Part of a small language model's weights.
Size: 16 layers, width 128, 8 heads of 32 (1 for keys and values), MLP 512 GELU, vocabulary 1024, 3.48M parameters.
Architecture: RMSNorm before each block, learned and rotary positions, no biases in attention or MLP, tied embeddings, attention and MLP in parallel, capped logits.
Training: a variant of Adam for these matrices, 97M tokens, 5911 steps.
Each number is 128 + 24 x the weight over its row's rms, rounded and kept within 0 to 255. Layers, rows and columns count from 0. Numbers have three digits each. The size before them is the row's rms in percent of the matrix's.

# layer 10 MLP down, 128x512, rms 0.0659, rows 0-127, columns 384-415
081:133109128179106121127105179098114162142121152106104136130106113181110122123109101156106131113105
112:159110175192117125175090122131122113174119181163136108128141156148139134169143129169091113130108
080:106128164191151127140152117153093107128120121143120117113114144109142134166145124148154096159135
096:106131162118121137162134167146094145167125150138116143100103137117159122141146098175126103111123
089:107154119102162103154135104115171133171125168153142118103110155201114136140096102116094124092108
106:111097092120102104119158088132150132123124133138140159121128131199137137123155145116149139131146
124:070119151126147118125122125141117087181141126140142100093136128119098125120104125138112094109133
096:134122148102134138114128124129102124127137091135128110138162150024134142121153141158133135136174
087:100124162072133104147147122182087126139129139182132146095101124200128139142171122111134118125115
075:148117156228107115144128139137115152131110164128142118088112124111139102126158131155106107139158
092:110153116117136104116126106124127138127133150149136105121136121134096133167128152118098151130150
114:175121080101109160111117127074143117110119137111122141168131112148167129108119087125117123155095
076:120123134036143100111119155126133119159179155132133096109110113134149109128131126139115125092162
097:152171076192126140098137089129140138090081113109110157124119116140100148108104098106139131110124
107:138125118079088156111091156126146133141092144096135131115097114109118109114101099177103096128142
094:139085104079131115131108119111093136119106138133085089124146120206161102143109112132140137174111
077:102178124057135136104144117132141173090137086151147152119125117044150163102116096114144119130125
091:136140109185110145123152138093142152112124114083145161129094115255100121113092103105095142101131
089:127108102206125115072135115158121106086101113123124124120128143144111128101136137124113144111137
115:138157106213155172117144129137109113133115111111119159147106128046081131108098121135132098131121
105:196080110150124117135107125112095127126128172111130119176158127086163127180141105160117141133128
110:142111104066139105101152055135136133094109136145135150132151166153130183122139115097127132126119
084:099175170131159141170116151150117101174118132157139135120118140159126122149134146158127114124138
106:123126118211137139118112157121122086144142108132143117161100131222144115113147141139124136081115
166:119118132103132128111106124154145086094136102122123141151145129121131112119154123145150136134140
080:168098145083137145145107180135098098153164157116128138146118100167142128120172160160154148136115
113:123106132106132137121125104137120116102141114119124129130181140093118136081149166120132138143135
080:116162147091162119142106118145130110161136124138125137142138163184102153142123107139107107121105
118:112139120181115139114114144089158129135101098129162111115098111181139127085108127105080093101132
138:124171168189146117148097141155171122135124130148173137100145171206138122136150120168115113122120
096:119125174098120150145141157125121128146111106146134140130132123122142113120141147140118075120145
186:131134137157151155106117131143148121100145120109129144160164160062139108139147105146155130136148
101:112150158193138123152136127136115117164113112151122121121158131145128117122128149120129124133133
123:110136150064163099139096143146127124146129115159131103120119155099113161132108108115107120102122
116:125117130129118126145129122127088135124104112166078102091132120148162140108126150131142102139136
100:145135143063144111126149126165130153128123117127137143145130144204110130142153149154158146154133
094:144082108138122151126102107108088115128147188141121100167159126154134115151118116158104104157122
112:145124148060125174126127136147116151146135132103122143132116132190127137105122092171141091118114
113:145149162160114133137137135142084119135113132113103139108100115149101114152103142158124098128176
084:122124116245129078123129106113144122104127121090116084088134105122129125114132139109113121132126
098:138113138155142125115131136132124122107163150097147141137140138110112123136148135148149159148155
092:182111141126111127132122118134085141105101117150121144151132138140170170109141107135124107138116
086:135121102166108145125106136092109138099124146139089103150131107092167117118117106104123114147118
102:147155116067136181108146153077136146128117121131105150143105112169122134084083114110102099118126
185:165131139169137150117112136137131121114134141114135135179135150050129107132139098144153129143133
109:167094086139094139093127142084149139099147147080152141153131122130130120117112084143140128128111
085:150132144085144135120116133138114132106131129120153136172095131154103156119117109140130134112132
093:111148149103166102133095116151137093158145142150120137129133165134131127141155127113160156144104
085:104096151133083068137126142142104140143150151130110124132153115162151102169176135141134085137149
079:152144130204119158141122145111137146155096118132122132106136125102122133132131115121085118072125
088:111136119009138125124142111131124143132105094128102122113120136159094148126127122135131139125128
095:140130127112162162129115111109116118119150147129158153161126139163145140141102117125112119152088
077:115135104127104134107134108123165139075135131162128124112141139072147127113110100138131118140100
087:135117118100115114129129102154135114131101145131106119146131130033155159124162141129173180126065
094:090164103110147152097129127114174109100098090125137134107153145126119122094109134115112140115126
089:103119145107133161163171127138108138116147144116142143130151114149149133123140165116125136149176
113:150164130125170131145135154123145130142138140130129175120084144143121155106101106119128121093119
102:158115114194111174105170130125117156125139150125139157152124101093162136114148128133147136119104
079:125144133042119139148127161100156125129121146110146133124137100102131135143093124103111083151141
077:142084126027119138101092148135103135137125155139115132134130113109173128116117118133124095151125
082:104099155162115096149119146113096114154159141122123090116137130094142116147162122143124138115156
082:114170159000117130143157170140160135135123139115159152122098107143147104129135129136151126126173
102:135091097089128163083124106118147101086120080144106111183134121064120138082109123115113129143104
092:136101141128116109148150123126121137134172160096127137119136149145164132153151118138123135152166
100:144115166186098109159116168109137134155159137118164125098102136130146135113127147142119148100170
085:110100115253109150179143116121099195160107120122078091130115111063141142134122096131176165129080
081:106137112160116101120143130097126101142124078148151111128149122173121123144118127111119136132157
094:170104128089135130114105114158139104122100142145144151145125135066128147132154101152144090118110
077:121155131107138141132156135110129163100114136094149141086095106192120099155130115127114154140143
093:100138136132142131147133145118097132133114119100129126137096124186089099156117143147115085138119
092:150087139080106157167109129107084114132159189112089105151137114122161118138149143160127150121121
102:132135092102106114114129108103146114129164143124114117123148106055145121107099134125121148131160
090:096150160064112098163117143112107123187146136116131105104104115073109114179122142143101099121132
080:119110159112134122122156146148084116109128097120114128119146110061128119141161149151136106142157
105:100133166133137135176131151135128113124143142136129132147157128135131120156162152142160150147133
122:159134140093127153145117168107139120166141156127140146140081135131157088136119118142133110107114
100:139085129154147120123110141111112103147111117127134121166109127145119131103108138139077114117155
095:128133119114112148117149136110126158104112136111122146125129100189119124105115115144144134141139
111:089127153194137134123102118146150079135158147139147126127148140092124114141151117129124124144162
119:113137156162141144115098114155122090131146121157131143171143163146129129151174135152167136127123
091:130139121143153121117114111142124150177079105167115120107112159059119135106131130108132162123105
106:153145143082157163126094154122142135145122144128170173153117160096149143131113082162123093145115
098:157097137187066148143150141140107145111105107126086133121138101062158126126159125135134087142117
104:114119113225114119100137103166117141114079097128098132120144136075114133137138108132184138146114
126:134157141077160149142087156120150099143156103135114120145135139095097094146106119143119127158151
092:104158158195127144149106094109131120124159118139149152129125139061113149140114121138135136126135
087:173122145187077147161126119124130147160117152137131130119106123073154120090136128154111115133131
089:122113129178118116113121139142117123110136127126135135166146119245137141127153117110151147120113
136:116155133103164130106116132134159095127102096127133136136071152162080131106106125115113117076116
098:122124148086145135141082136131111092157148152159115114150166121156136125166120130139142135125125
082:132079089158130118091161108125098113119136109146109103136159128198112137101110124107138158149119
076:131107106177079112134140091128122148137109116130136112142103107129142133139130124102130123116131
095:122122126100149137106133131081138102100153095131126118161168115151132159117109093102117148112137
095:117121133194136122151109130142131113149146149139178133127122133201120144166140139153121142127124
123:101125140134103123148138131090134147140097105122136146079112129151122131122100148116091116108112
087:142123152149098099133113133135120127136100146136140117081108123079112114158143121128091126123111
073:128091111098148128096133078152145135117109095133138146131127150122105126131116126120100155129106
092:117121115107124150133136123107135104146163124118097140157136105092126111116089143108097154137170
093:118127123175129099126120141131135133130142140146129103136093116227131136130124150086136155126095
115:106133152106124152142114131144139140119157124111136129133162146101124138127135114164165158171159
102:135132113067128095143165147134132178144082125118119124089104121213142112112141124090120139095078
103:154139113060116133098115118120122122136104095147105128119117132000143136083124108109133146103112
073:085154142162109139113125132135156111144125118130147127129126111125115119135122165117130071143118
098:124119135090139126137123116136126135163098111156135104123140133072133147116116129114106117114132
111:137147104165129142115141126118182130105106135107139157144080122246116150105096117107133118099105
101:147133144072110136162128149107121148159126139121128135133169131158152135122131115140126117149136
080:128137127110124146125103141124139124144146146084140138128113161176115109132141148155116103110120
091:115137136057120105128128175114134142121155149095137112109122135146122098152128138106118108100136
113:180089089151095154128105109095108147123081139121122111145124125133159148106112092144095112126123
088:150122127142110128129162168100122175112155126120160166147125112115145123127142151121127164148131
086:117159126101118135109147136129176108130135108114156159084123136102108138110079111121126125118141
077:128129170053110105127112167137131114120160127113145112113159152147141117135133133152137139136155
092:131141126106089151128120174132137132123081143120118116105116096200151110121158125139143125121126
102:127136137091117156156107119133095094132157144144133126155141123173160115151132115141151126150128
085:148136124088106165113141159122156109089130104154099123173132125175168154079130159132132115112111
092:109115113155109152109096155105142108162132126095164133126096136179097108116142085143140135099085
100:133109097094121059101120111142154144140105154146139125135097129038121110152118105073116137143081
098:140117152193112117178125156130101146147134138111109137141121133131129116154117111156134121138134
113:157166162134123177152136161145104142154084136117155162106114115123129133105135128163142083114149
095:143147141202132130143113134134107116138101159150104137107131121130142111162133119146134099135137
095:140115122140107131125107142084132141181153141115131104111111119123149106099087148123072127069133
087:144135172193094150123099159149140109158147142114139162129152147070146117120137116167136110144130
078:108153141015132114150128142121131130148131139126178158099153150141135139116117126136100138120105
109:145133130100111132111128147112105107142142151134114138121097131127168106124122145137092101125133
102:138137145121106166119104184110147110147107127078177124130100107063123105109127113173118091136173
133:122117126150143118109122132148120105107116115106119099108147153147109132146127139155122112133115
095:159119135124151091129090134098141081144155114155136128168142144092142145170111118102107137127158
077:107106124140144122099130113162140115078121120105141132121147153089100091129177119112120165097134